Weights of a small transformer language model.
Size: width 320, 10 heads of 32, MLP 1280 tanh GELU, vocabulary 32000, 27.6M parameters.
Each number is 500 + 25 x the weight over its row's rms, rounded and kept within 0 to 999. Layers, rows and columns count from 0. Numbers have three digits each. The size before them is the row's rms in percent of the matrix's.

# down: layer 2 MLP down (transposed), 1280x320, rms 0.102, rows 195-214, columns 0-63
# up: layer 2 MLP up, 1280x320, rms 0.106, rows 196-215, columns 0-63
down195 102:533463532497501483450510506527506508459464520495490459561536529460532506541489529479489497521490489497547467560498473495510458520480539495482492522511523500503495508496460517481485522477491508
up196 096:510508452502500450486484497475521497463468471506517503520565497445531507508495535513455467476521478495561506469486528512556511506491507472439547488536492507477448513526518513480518458508489535
down196 100:481515527498482499532473500485458475474529532478573505486472481465489530527532506501503503504495525477529513527495462512499514524467504521507489519494477490549494552516518494500517511495447495
up197 116:486485564527488475539519468496462476495498502499480511469488521528519504524514554512478514510480515476515436508470478520500504497494490510505500523487510487538501516483534456473516500537483509
down197 113:468556497486482493478513534491496519490516448477492507484502491502521552491553528572477506491527484532459516532509471532452488486461465539481561514514526495530545516533508518503497524476508482
up198 110:515508526476509505484489527507525531493554495567482455513505528462499502508495552454505501532506469491464492505511501508484517533496512483507470482468478528501528520504484553502524512483478488
down198 107:483472492520537478515515475485480488501483497499483551495481496481505497489498503555511514490499471541493497506512503481529529516464495528552456495542519478467472496498515524483503496543483482
up199 089:502507502515502469496537491481494494499484497518513500510503483485505528508536530499521533499448512505511482516502522490501471494490512428490496517486495479492474487457535515498503492471474515
down199 083:503501442473515502506470498495514513469453508497501532528484516517521504476471503536492482489512524526485479512484475478507493538526477533519479506470540507524566483487509466451507435510538516
up200 089:512531518483481512540469452511495482452500477518515477503527472537484511504496549474532490496479513511535492480499479532502496510461493505487476455506516504530535474527538499491508491488535551
down200 095:523505497519442506495434519485487492499517504492512553494452489448534521455463453530511486501506486462494469520480515537537488503448495482500505467493518534484485488499522490484513451518483512
up201 107:454523511484492498507526501552499454486545487478515517524475468502524496457486489487478484484444506481496529490521477471512538493486508533516469472514504470460520504533511501501495479483529507
down201 107:531467517493521522451492537526496443506513510481536567517503520449498530459502492503487489476489454536522502512500514496488465473456461524513497507546533492458510475484474506478457494513517524
up202 097:511482488510508515504448479489503525488530508509485472506481494478516498480497531502516497517489485494467469450535535490489482465460502486502501498465478481545472478488445512527508541456459513
down202 100:496519483493502475481521493519421507466448488490494513542475521526525480494575484488509492511475537488516495498472511542507514466493482476481476491540510502485479480499583499488476477520551527
up203 122:519499520511480468459486496512492502481474488517479503531530476516532496527494506449531505519487519492487473482493555501529490528532529497505485497493471506507443464498473473523549504453505489
down203 099:498489509487481508506500478492523484484472466505499520556514529450498485492469532472473483474527512507527491503534491464477450505493484490492496524526516510480534491518522536465484458492465498
up204 097:531523539515496485478507530480491463479523483472515521504510512481492477539443510534498516524481494460482474441505529494494502502537463504470483514518493539506508530466512508525475515453508487
down204 100:522499460495515502517502500522518505542448494493496504505535486499509503487504502464532519490517500498524492515468518484522549484513482479512515498537499504478480477500498480503515501515502464
up205 075:519517513464508513537505475506515529491499509501508477506524550500500474504527498481524524476507479527511526524424531522513504527472516510516497488484522550519459517503487521484523475532498481
down205 071:504523497486524534505498503508492509505488447500473452507530483475515463534491463528530520497525476478471473522485528503504527506529496501466444509512503536520498496543482513460495458460488472
up206 108:509524504498525492474521468495476488488533508503530492482529521513484503506475496517474490430480514503499511473509533466471523505519523484491460506496519494451536458504489513520534497506476476
down206 109:447469500552555480468498476539507516493521532492506539510461550550501500493479513498529474517504507474498528493465501491479513484511500471507474469480497504518475503491480521507511500510514510
up207 094:473507466501504516443518477471486465512552515545474518522522527519501520436532511526481500501503493508507496515495482466464489480520474489521495507449489497495461504493456515545481534499495487
down207 093:500508502511519487523494505501511527482485500496494441505498478496506477501476495474480452492528485489476539527517510537535552506475490488499439487517479494525564505514539524520469522526498522
up208 089:499518476444458509489506476464506480507505503491548541514484479507512520486471490493504493519511502470521477478500477480481487477480560477533492481519480527483456517495518511500512493527540477
down208 086:523477526508537514480518496513496467505455510515484540504499478459508535459506481480464486501486509545528487544507528519515502456482459530482508487517546514472535483507509479533456444498473537
up209 100:497530503503496558540466516482535497505496535492507511493535494500518541454480479491526506507488443504496546525537462504496492492470479498480477488488473501540501492461466512509503483506521544
down209 100:478498561480509458480520521477486461508483549542534534498522515505467437498532496524489529543546489493524518458477487499541504474514542464485508482482487487550545494480516517494444506486464463
up210 105:515533456524456475475542537467491531499484505472502567510484474539519500530512489502486506533521488515501483460507497494479500515473517514490465535469485538507510473509510517526539494504517512
down210 104:482542491490504523509529521516499449473502510442495514511484478517494516490433466467503507494514539525468474493488520465505486465515488507462521494477482479467504545500506498494518479447498479
up211 099:515548526543494576475520498516498465481475470474508509503528493471497535487518508491551506507525484514456480510529502488516530486529500503453486485459519525549550509525505534482499516513563472
down211 097:478458482479508481477515499468504531504479534528487516495473468504466470486483479516508469494492543492505540525495496503468468518454503452513490510521477473501487507467505470498499451473469498
up212 114:496497500488501528520508502478492522480496509510499513492497504491533487459504518476514508472494493461517512485459518504474488444537516530478522479464520483505501493509485489518448507523546517
down212 107:525477490512477502519444511517564528523507452502503486514492494505523490538498502431524510511547494462510494461468538497486495497534477483454538548458507503489435476487498496520486493498500457
up213 112:534522487451504509495494501501506453506499520515478526496495476533509502541458466513504462475511500441537527528503525476499533487487512456481478477522499466516525475501572484462522453531508527
down213 078:479455510555501452507508526476495499476525524478504525501494459466482475492475511541509501522494466514487510504494479511531488518475415493477505478517541535537529559487475543525486506495542502
up214 098:476497512481447472520479480456509497488449520516523493476461490506519484482466469496527426482488555531486505479500463465518489502515529507467483521495480444460488441512528488479503515470461527
down214 080:484565491511503548438488504515496476476555508465488515535511504484495491482510480496519502508500510485489528515482521510493455503443446512541506525505509532560549512493492507461505498529538539
up215 107:472535459494485498498519468529501514493487499503497505489505489482500493497480489521529534520502525491505517539536476492476534486530504465458550483526522522522504523486518521545512470504533500